Part of a small language model's weights.
Size: 12 layers, width 224, 7 heads of 32, MLP 896 GELU, vocabulary 512, 7.58M parameters.
Architecture: LayerNorm before each block, learned positions, tied embeddings.
Each number is 128 + 24 x the weight over its row's rms, rounded and kept within 0 to 255. Layers, rows and columns count from 0. Numbers have three digits each. The size before them is the row's rms in percent of the matrix's.

# up: layer 9 MLP up, 896x224, rms 0.164, rows 655-677, columns 112-167
# down: layer 9 MLP down (transposed), 896x224, rms 0.172, rows 655-676, columns 112-167
up655 098:144108162091167152168134125111121113150098118148115130124118128119121151123142130117160147096131101132142129103110170143103167130091109168090105135126130097128121091148
down655 098:086097126142103116149110150122092153132136137106119106104164142137070144140123153120159110155132144123129120163153159131084089120137130145115140133156154120118104089157
up656 096:132117118076162136132108198142145122097154146147100155129119082120140178136146123155105144134112155114099101126139119099100185123124147108095109153105140109097162125097
down656 098:132151085132130144144117096142107126115114166143126132096106134132124131143098148165132103153166105077108128162121111143118147108106118158139126095160134120146122114103
up657 099:133107132175110117161152137096147111148109154153121107137108119144132163136121139118112138102174156110098138128140105123128157144116112101146160121086148133152115124151
down657 103:128139147113138122122145130140122133156149146142135106149121142108158106135123141115152084076113167161166100125113128123105161098161101105124107112122133129122141094101
up658 099:119166129128103134082148152120136144128115116151116105172116134109106154142126124148132121161129100147132112103124124107146134115096142121176133147126101135124115093142
down658 103:161143165108126160101121101109148144125130100092142138154129123183112086112091149108109119153103117129145130137150109148112120150110149084125159160157139160119143165146
up659 098:172170127157102157122129187113123136108149115114143142109161164113164133144097079139091109142117149152110154120140136128160120109120150124174166133138124122156125143135
down659 097:159109154141111143163145092125136128143149088167112137098128140110139134126147169081107129143164146132106151126164107060158168136074151114126142183142124140097143123098
up660 097:136162139112119143159120131150110097123103134147146098140131169148126170096102160165138148155114137122122129115116064122161115121091123165143109124150112142109138100118
down660 105:105101125145111108176131163179161100119159145135100151114118096113081111166155122138139118101144074084125143140086103152156135111164133121123149138115161128146136143126
up661 095:134105117068120167119153136121157188153108118158151131120140129150154148169119099139129113153144151126141143112145104142164126125081161134095135154105095148122128104141
down661 101:145126143117106151092119115127078149133158131171109136129120114120096154116136112123137116124142145162125104135141121139123101161127087129087130128110130124127146114110
up662 098:156112140098097119121100095093110110141110137102134179159125143131145157099070134154103148150074137144160140121126096116132126144101104141133129143137109082129157160110
down662 101:134151109082110144138129129142155088132134125110102127119099170148127089093181129134125141100148134102125131150127127106127110155149105142131142073121164148107125159111
up663 100:173135097125146129158118105114126145094089133136104151106123156122126143131099116109122126110094050134063109091144170109168114131093124158145117175144137120135114155113
down663 103:127134147133120115106122110119132127104147105133085132114148162094111112089145109125145134145140156100155125136149120178112145076134129148110110140086140121144138111154
up664 102:121161117149096134116151108126151148107116139114101087134163136168152130157099110132137120138110127145133123125132139117149154129126135151125125190170154143156167084134
down664 095:117180143134159140120134114068109133132132120121091120143135162135099118117167140083120146171132148129169161134158145106110119161122122089162113078101131100117124165106
up665 104:123124102166154140124120133126139127101154156090099126141113117131127109117139105169099103152102166145130172096137110121129120150162105123163115152142162148158142140112
down665 094:156075109099106135165150149150129175119079138138116092137111133154093134116136144131120054118100115101105116113105120171085104108152149122132158113114141147115131113173
up666 103:116141115137077154134098141095157127153161078111104133165091127153145117152129134145121142164125134105145140117081105142133131122188154164117118124132109117150114156124
down666 098:097151113152167145073116113133167112138145121128124148176162128109126114096078115142098094130104203112100159118106080151136102121133092108098085132152178127126123103149
up667 099:154150119149146106116111097141154095106103131127142124113112136123179148133119157149146132114126154175115149052159130144112123140151124087127057162123141113129105111094
down667 087:161122128124110158172149146101127109170157094112122086125123129120093131170115124146113117127135085144115103162105136098115115107138111131126120049128142136129129116138
up668 096:115145112116121132134141090112118126162089141133114131117139119138105129139100118105150120156105135151092120108137140116106140147150066129133092114103132133153097186140
down668 091:113119121134061123150178123143151137160135127125128142148133139110131086096148122153142147155109126137162134147121111138136155102097144112094110106141111119151104129095
up669 104:122134095102149137179159178122131137112130152090100088139144089149137155128173150092159156127134125153116098114142110118150131158133131133131133147128161143056104128104
down669 105:087094116130126130154136123113112104104099156134152156071147098122114164176127176148089118161094154136152136138131125102104092138119127117113114149127158084145117131170
up670 095:103158120091109075159100069123120106151116113099132114088124116107091192126111115123150104154106139128109091112166108149138140122131113148117121128148112153164096120123
down670 101:101126106106107129138115144131144156100129144169143125139115178152118146135099116105120133163107098147118142099113111154098101147140087110115105157101171164127118116090
up671 107:112141121108126122145101141136135128141121126163083118132137165161123143118129183155176112148130132123111124149108137119151122155104078094154143107133107156102165117125
down671 105:191110128087107130169097110147114096188115128103138125171064128096161148150096108130138157156112128145146109127153142129108122136105152167128089104112158109151147176171
up672 100:101101119078121118161129120107126152111138179113149095120143165127110135125148133126139102098128142117185129099129102159148145133109171124149144097117081133115107116104
down672 098:127101118110117112138116095089112161162099152101084144130127118113150111167132109125115099153115165143150140110111121097129089107145084162124133152084137103118141129126
up673 100:144153123106151163060091147107142157111116118087111126107117094140118116146144114127134154154152130122127116097121141127151111128155123173095148153158082155147107127118
down673 092:119137099024117173172148108146120132123157094150130119149126139151126118149113138118139160144124142149121161137143107142088138153118129147140127097163146126113138139129
up674 100:120192126119163101146122139127081153097138175132079090087113096111139132108132104114117084123137117089117145185103165142140093122142117085146129099130155135164086120113
down674 109:060149130117149126145098121099133184143109099124152092107080114130091095112150100093122120128143127130118135152148127118118104142141157132053131161113145160133099091081
up675 102:133125090068143124089112102114112094064118151174103111103082112150148120171145159142155124162124102164128137129119125098138111175113092121141121095140135134146138108127
down675 100:089135149141154149060149100112177132113088115104140120113135076120108117131114138114103148137140150149087155168131146171088145132094122117122104164118144122116115091134
up676 100:134123113116095129097106139148101092139138156112146146117156146150109151111138133116093157108121154141135174117160132152154097109149156096133094104074126083181101141129
down676 107:130165125144119141184165160113104119104121104141120097070116123140154131181120136158092149164109149145136112157146142152098144151117146151112104107156144136111113138118
up677 099:048119093135150140141117127153169105161113123108089124158146154134099122084111120119185178133147131111089151182127143125116115133114094118142155101144141122136104155126